From a checkpoint of a small transformer trained on Wikipedia.
Size: 10 layers, 2 heads of 64, MLP 512 SwiGLU, vocabulary 2048, 3.94M parameters.
Architecture: no biases in attention or MLP, untied embeddings.
Training: a variant of Muon for these matrices, 13874 steps.
Each number is 500 + 50 x the weight over its row's rms, rounded and kept within 0 to 999. Layers, rows and columns count from 0. Numbers have three digits each. The size before them is the row's rms in percent of the matrix's.

# down: layer 4 MLP down (transposed), 512x160, rms 0.106, rows 222-235, columns 0-159
# gate: layer 4 MLP gate, 512x160, rms 0.334, rows 223-235, columns 0-159
# up: layer 4 MLP up, 512x160, rms 0.361, rows 223-235, columns 0-159
down222 107:523504447356498556528573496543482487451571528497497463400490507381549556382408465570505555460463495451517488455459560597509483525479524491606428558491518468466490499552501499478525599425551517571514396429404562512527554513493515411582488517470532469538509572473529495594471405458529506497539411534551418508545492484468546531529439519517456534509506524475517486483476550550512503475618429488497596488521546436401422478528552485590457494541531519455482542618524549513482504453544472
gate223 098:399550557497501518597534516576496478576527493510535522546582485598458458433546458537421481516531466490521560441457465492483488542459504491541606628540500438493540524443597567436512522453551540460530522502463480520469538489463365535517494470526439529524526510511458510522552421501508503529448384562465543513515494371554510603490487496640608472483527550520486473472503502440555499594537508507559507592527535480501519480443456539485534545493441637505458528504430551500613556445541541
up223 096:537503467493478451401554487417463677528558572438563456489480461472467542505412564481537558477521515439523539484501544563569513511543494469485514478623565564527443549470420419449523555506429509551501442449558554424508537530545529547452475494479456450418503541533534493599480521474536483575482481554520434437601503525518465461450579488480535435543464522562476469594490504490467455505436533495414576428522551486458519428535568479538463463566455464433552410523535565400451472456501589
down223 097:600506494470463461486526587464506519525456506528473353541624404544504541605486528556497467467470468468525505544504438507466551523586561527477587563544413493482463590468424406577547551590536478576557515443496496453455457519507485496549586470474472519570539453522565496515546449488477457496626523438515483453426583468510532519580441617530537464418569445485477437398468556521460470521484527504497464501475566446487510588464569511545545519471564482537481556505502472540519424583503476
gate224 097:521556540501535443575538510467593458496530513631515524497543472523472482498535542533370505551365435508468500448453472452505520505523494445538445517455418516478499434482496487492583430580547601548519488475452467510529532571508559515462523548529544498462515469511546471457553550602535479519503494557595526430438571416624438577564531537507470416412445549430486564520571474474573530466507574420506482565523543516489497507445511550481554617502477484453504411398573520488565517483540558
up224 099:555478656496489516567498523513517516454492498590554513536569535473578448572494533436508538449554469511522403454522526491521455432452564519507428583476412484481493474454448514487484484539460585482469567555579550485547505540503419498536347506503474488433575461555428511514511441477405490414612514430547590469546489521413537491458443493426531446450484486578458471590454537531497506579580639484484489488521567471531444495477496532520463489462596581527513545566539499499529505546456463
down224 098:575473569526497496572553567458505621492537455478404493443535461497494491502486535434418425531467512524530509544529432439472452427506493471627487559544498422525561480424475546554540568546524477491491504576443604543475493522567440544433476495533503509486447518506484531467515515533484470468557524464445491589601584473475427423562458445517506594497481512538498534423406553497486471469584531463528492499539492434617440292435526455479559543502490563530566432492502503521469462533514466
gate225 104:456508444417522537524484458431491439461493451486587476489505498508503509601542564521515518415478503538553469485534453514525511444573574463469480379517490442442460549551576555525467378503521420578444433459446410435620580518532424555487548493527447438541561543529497501484440606511531473439434473540508456541572540456528525544562473482503426549456590514437517525533441611418547552545509401526507486515505561505530477511473537458458497536587552450527474529570610465423481476454451465
up225 103:509469469420457470517399513589486531545473565519510507474562483471443514567474535512536477535512466563498492550548587511493458440459531537464554506511604376517514475469499464441519530579452475471441493583563558565482474505521393507492552478560508530566473575584487513541551477444556525525435607550500575513482426400497466539440509581456497506510471466383522553379512549577523492606472546551498530530495417532467467527518495464443589462558538368455474494553476527425592415455510474
down225 108:525456445506479450506453468558500507608427422467592534425492545463587491529442374454568487481515448553496540509465521393431459553450556494585435478599613530499433444441493532469610493491446530582548534617505494554503456447476454481539501544521519470546536509465436528542526401447490599422546432485417478514479499594498512493436496523536528493506485516414561476459548548476465504455446447506504616509492424524571460489505524414496506530509492475468500408451501574433457493489445440
gate226 104:484472542510558501454489437437450532488411523626386447485630596470475462533443592441408510424580514571443479511485542500524538456454457417549506529464556546528567425499476558552541507513512483489559488541434531472496474489576541452495518478464535518557511522614428427543536521455576505498396476545475442501427487626455490583466538518493455518451513487470420528537535475487528549525463524559556570513474491529469558405500561471470572431494451489469527373480537520465472470563408484
up226 100:511563472490544549536450501439495462466414536442404421419518491491438462446540526601471524400541542538431449466580483482633537505487527448482549489552521409505531482527529532493439428514510502468536481432539483518573493510541493577472510463551499381452498564471468532515467449526480495430488515529594509557417519467476508499568457551501498530470502547451467474489549567480405491361459459586500564407501540524517407483564472445462512546365440490568430465526494441476465556598458413
down226 105:429559470450554502479508586576484521502515516501457429470576483517513509398499529395515466441476438483396480461366472547532502491503568481504452439470598487496458486514582559520458519454609473570559520418481436468569485508479452563453437551466570471414493550555431434409455352540469488512490585513471532438446460542521425459482496514480543477474536579530606536468404513435514516487491381521499496456464544463507534465519436476418482544502531439416542472478532466450540509565461497
gate227 099:555472534475438517520501474474513561493493472470489583581552554508542442542531629453447505561497464556505537504514504490545509521459429554571534518524499460448483539509532357531488509552596504471475520446547409492556452544514539494485537461501465529632455493438445607437463502566430552564493551549555562484464603602572466514573531504460506425564557481454417431554508498476557560571494426537501480461373532465542402503557555482496459399492480465554555452489535506499549494569556428
up227 102:464351481472543557556509469586517376494517554537435454492536494515469480495473494506516496496540461502510503487505557544517417456500450443603465478496596511378543544440510503476550536478469436559622557558450585524408545532500492464347440490506420515515404406404444484504488510542476469483468482493448485448502470490472561409470462517506521558515538472450459504500491404518564452488540502523475537406554435625467541467494488539516493591517477458524426486549504570491565508400489553
down227 102:580423571484551510503499551463567568480534507452478503526500413517533564510538517489527464572524535626468499542488500474437544389494530412467407494504537440572402516497445467523524475558550381451460576479482504496431426477482592524442426504589476418468497616514536494515448543573460519529555488406560553533536485495481554469590517425426536480532500530546444478467521512462460593580501601509524540569458460435498458447521497438427559520444459467407546487466558488491516508439579550
gate228 087:479492467434492437501394473384494453428476509475532480454502420478542439412473506471512538537434523383558452489552456443520602482515472611559447473529485546494540499493488494553483526507449533444491511476485489457496544440457613522468505431590463521457539520539538529509428536421490490469466526402516486504481460508450511544565690542448445586470508591400497460468481461448528450473480465554548532489484432464491468506435560485484467503508453519447510416463647605474458564494524569
up228 085:545526519579551394372504496495514565527429503513430476580522472494537459490511466469553490521497496491460500518510452590461506407485411378554475450471533562514515526439375516471478586440522569429488567525496595482464526533477477521485494523530557453549523512507533595457505562410536535553513542629433579462480509469481519522468552436487566485410543418511516505608358455552439464499446544463557493572529512629505493519505531499514498489466480400536514539544501483590434512514517496
down228 085:422470468483409533507494461486514557486538442515530574452446633479382530530509493540513433409519468598508576567442550503422443536496524512466524503494492413459465484502570496448548493611600541548461446447543471512425423562541479465576556522540513479494506494523477458513501459540501461522571441460521488544423530590530429495511424532467545440632396486534521521467564493533610524454534547512497495469469507511611505543502428538414522493510528546498409568439407521459562459463464442
gate229 148:506511496551548502505513538466506507462592534463512492487493515523479604581541566508458514453585522499433443439528558440424535559533473546531637477491434434455559509594531585480484494540551415588541512446468452432446434428482527406532469447508497552534567560498508393551557535492492457454489460418550525477489509519500375514470460461482542462527498520529565555493494605460536462475560444515494568475441469463538452455360524549504506408410438465513456540509559513470635567528540510
up229 215:515485552582521486458490599448507441488492568495570484528471474486483564511528569505495523469566469517423457359566545446449621548552496526553604474492437515436521507577511545454514460542545425610495551459459489390501411466476455439532436504510487522513505513508548416563554516487541471501483495342513501448501498484462379504457470455501518509550532535523546515461492599469537446486507466517479534455475489475524443502377522539597475395440442495491479487502527513477580623556588547
down229 097:479491529513469525516541593508540448507449587481523494524483473467542535518545541470493461427544510575434522422533523447453626526610458506589555525524421475440505505574521514489535481569476488553460565460494441448494459518479454476502413512470531501494470424456539385506596491513575434557511499388497473472544490508493418541466460491473507533583518523602536537478564550449476486426490428504499512473522467503469437709440505527489477452479458539445552478507538586500533649539584557
gate230 100:518652560585482521549488456474547517443484576468449644474518633501445491527499527464470471538486563459424449455563557501463539546473466470477558482525527555542422504500507466401475481652524499480437531533494536531455506530556509451466477415494452526461521519482488482526502479569477530626500534510455570418504586477473518526528467461582458516473595461542477562534558552525475440512535508606624577505448510463499512443527448431505509527452423496490473514564479471515495400615488552
up230 113:521462562535522486556441454427433537461564466498426518591528445533496453460571477518486528472440421589498571593499516366465528512522514573519355491443488483540550486480463529507446456431523555488555381390562535474529491607585487517508536517500489568498467467513596471428514494508511468452449452588493546481495420542416458423459512600504544574509413520523520451512439462534530500498480408460431541518517549471486453541530575547603546468525498511533483542548522409405487474498525507
down230 109:509503424551537523530387488483426568508497520486364540532488457503434453380524488520541536462443508529562548578478509472510496567471521424451418506536459524471555528528476502531517493462504452594555446563486577455471459561517548485495525556574677562506495426490564525499543578516500442521451409487373481529470519487514491450528559467346474512533442422473397612425509517570509520450552526510507485546546549484512583585527520535512450479494483489476540545516466492560440492433521490
gate231 092:493371497446546481528516489438421527504431502596473452495442513533512503529540474502542629488546568573535532517478522554516517545460459546523482552518523444427438547547517542519509508568511423480487443448415494521606519513555467549508432395529495613578488481513433562545504453425594519593529478524542529467423552526414456409574490484561550448559534485475574505465513481527384542377438453581483416466512478517449616532462475388490546497500558525540464515512499473506506509500541484
up231 090:546601557554554486539420494449484510534502541413475492569487531519525529562388501529546388538447414508542500491420470431566615509485483524478631461422501470527466393520514532487492529392479488439410530545549469447588540575495437589493555507488447454453503483512421500408502547488552541403437489495453495518496429485556562484413507533443484552471459560479460511512533550516480441594441515378467530560471501496505513455505512524449482498568506493493495501449455537594573462598453499
down231 083:467518427482429524443428412484474458483486444524480511457537501503449442476425402452547583484537479520572484546485534521490500538514431507631530545597434462495523574498577502493613450517520465550599518500472494487477513524481468522497451499522528595525594527481604575449487506484490469379445474425482474546515502523427505545498527515439513405479483508503522528518490502597570547437564471471531499416573598507487531683602567480486509537552556496510497497486467512559549569388497476
gate232 100:469491528581423560528544563508418512518510499488506529484536570524553495487429518556473508468549452450566621502448424522531404502580514434380452444545509466561551419528488432411441500541488415489475483508501473479497539641477544450567530535427497500558530537478509492484555520482462457529413423522346427545415472512551506510500434428484545432575590475476554489447500528513557470547467494392496437552400421496501576499447581520572468543453447526505478498533556505462488516475484494
up232 100:530428627529486574500515473459440526537515475557564519520474498525546570423494522524490484477484616417496449497565592517513537383459385536489541418487463484538540533537511527512540455532467510507447595548477474546480507469464493511529518463468493493463494517500478588498495476520438436483542370494473418418629591517516521433444423471495474419530531536523499462392496433492503485535443553571499548381425470575527477475554514531549518491579553384523587554490546564471448529419458500
down232 098:492513383477562581444425489476471456499558429429562503530535479516525588519525540523442481488470477474445528586520490480429459490509569474414531543474512495598622451553566483466507517456577493498526497369435465537571495525581502498497557475486548478581525515572460463475498505472486483502423529437617507419556552439490481498522480455590467498482611408466563515611490505478467479475590486523457514402513525501433488353472529487514499457544492502608476546557507562503442580540453454
gate233 093:427529421523441520469504495489510433458538486479412524507435539520576500473541452475545521526442529461468477522406457557488451465379478527445448593492565516441466539514463475438582509503499467544491442388514454560387554538599468521521490420467571485406553588390426493542536491494527514427516504405526509544570501541526558477479517521447499545526431550439489453480529513522448533542399369470562479542494419475541462528428518519517430560468539458523399509546517367463462512514534456
up233 093:431523542505585521519437561448511540492469486438541449488467565557520491596513519559473409448542437596497547501568493505420508512448506614501542552446538507475546469477462552584470587507532518471503469558505531564394451489518474463403503453431517562387503477491404500511608547478390496491536555415523584433557529554509595482521431578501517618511489509523565590491573475542451555524471560607506510471490483447522478586472476453542524467488534527476452472443440535517415457503506563
down233 100:544410445593538426545478548459491542495479441488461500507566510457545531609455572489499409519509495513517476498585520396458520498553439469489481530523447503452531524446432482476576489527510489519479461495524487507535461518565450410493508604503480512491511577507534487404448509456399533417446491479487514585514442526505423544513481546448581632551533491601621433422537470569444571414526591468525423477438526485548483476421523433444531455522422530446523505507412479507518520486573390
gate234 104:439531505490471575486410474427458496473528523420556538445462528553570537476598567576461517425472528539600559530366514497535519494546482592494553494471455461503472494593463415548515538561602490585555513538447535502484522559467485541431585458491573418514433496616531493517533501556536518508463419468513501565463505489611464485541559488476476487474472534517530457489524602482515487526497562422571490430469485490448437470432448555544563354604442437525554488479524454483496489566536522
up234 106:516540510494471456570424559413458498465491569586523495379514501466517565553484606607562465438497532564506534486549509508434482496511498475471581451525471474431491478423469498523526578534600477469543548519466634466464511508431385534493470474555578361533479440483434474491509464575529503444448455441454494443420488570534450516584472489523596462522494547573553480412519494534450528537499525508457452512569430390528559455510494507490480467541484476486477475566563411495480392572534507
down234 099:493444440598456607439445486409543494483453581454522496539500580453451565573565531551512457567529512499543522515401522516531492544496505493537513501526541422533488503480492520530414416568502474579462466461459521449558464464519470469521577474367475480502523503474574569566563497559493517542552442481536504517526596462490520463435548509446504464449522487488576467604458437538490497537494452524492556496428461537537432706529397512527491387492538498488541487453517467560505611417480524
gate235 089:593472465474570551556500485444554432524534455588561460421584428548489541526490522491525545528489392491443510528504441406422489449594471527535450469599515479493540495501486556548506440493595481519413549589512436510437529539522427470482502508479537483559556499453517469487527431523452490592593388495472488484476477458496485559558502450591580542502555400478584476529497402516538486418535484613449580448505511422589546521565476514522519501527563611528537507520413488475475479487432471
up235 089:463521562575535457479537465374595462448558479464529532510415496525512553497518507474479467507532441622516588421447456390486537436559589505601437445520517513422561549508576546552499527535494499572398476508462478473429576472482463539509473558547516514527570491488439509565477524586524531471559494541580611497530508536485505598589507489475461488448531466524605476533527465469526573579492394523439459411529458455590491605474436479484546568464493557519498455466523544489444456508509493
down235 086:467462478472538594573470513527456539440478560468617481483490487482577541501596457434556538525446535483509486526440524533545425588477621508434498521495567526531637508515484489478523432489471540516487545436530549414528478436484496502531533484444590451450427487619496458409584517463392520540494446454458547459545481534474520392485441487424524495464512475471501540548417555506479493501444387460474528511560516377590511456589473464501529440553501534492473527474486380447423475509558509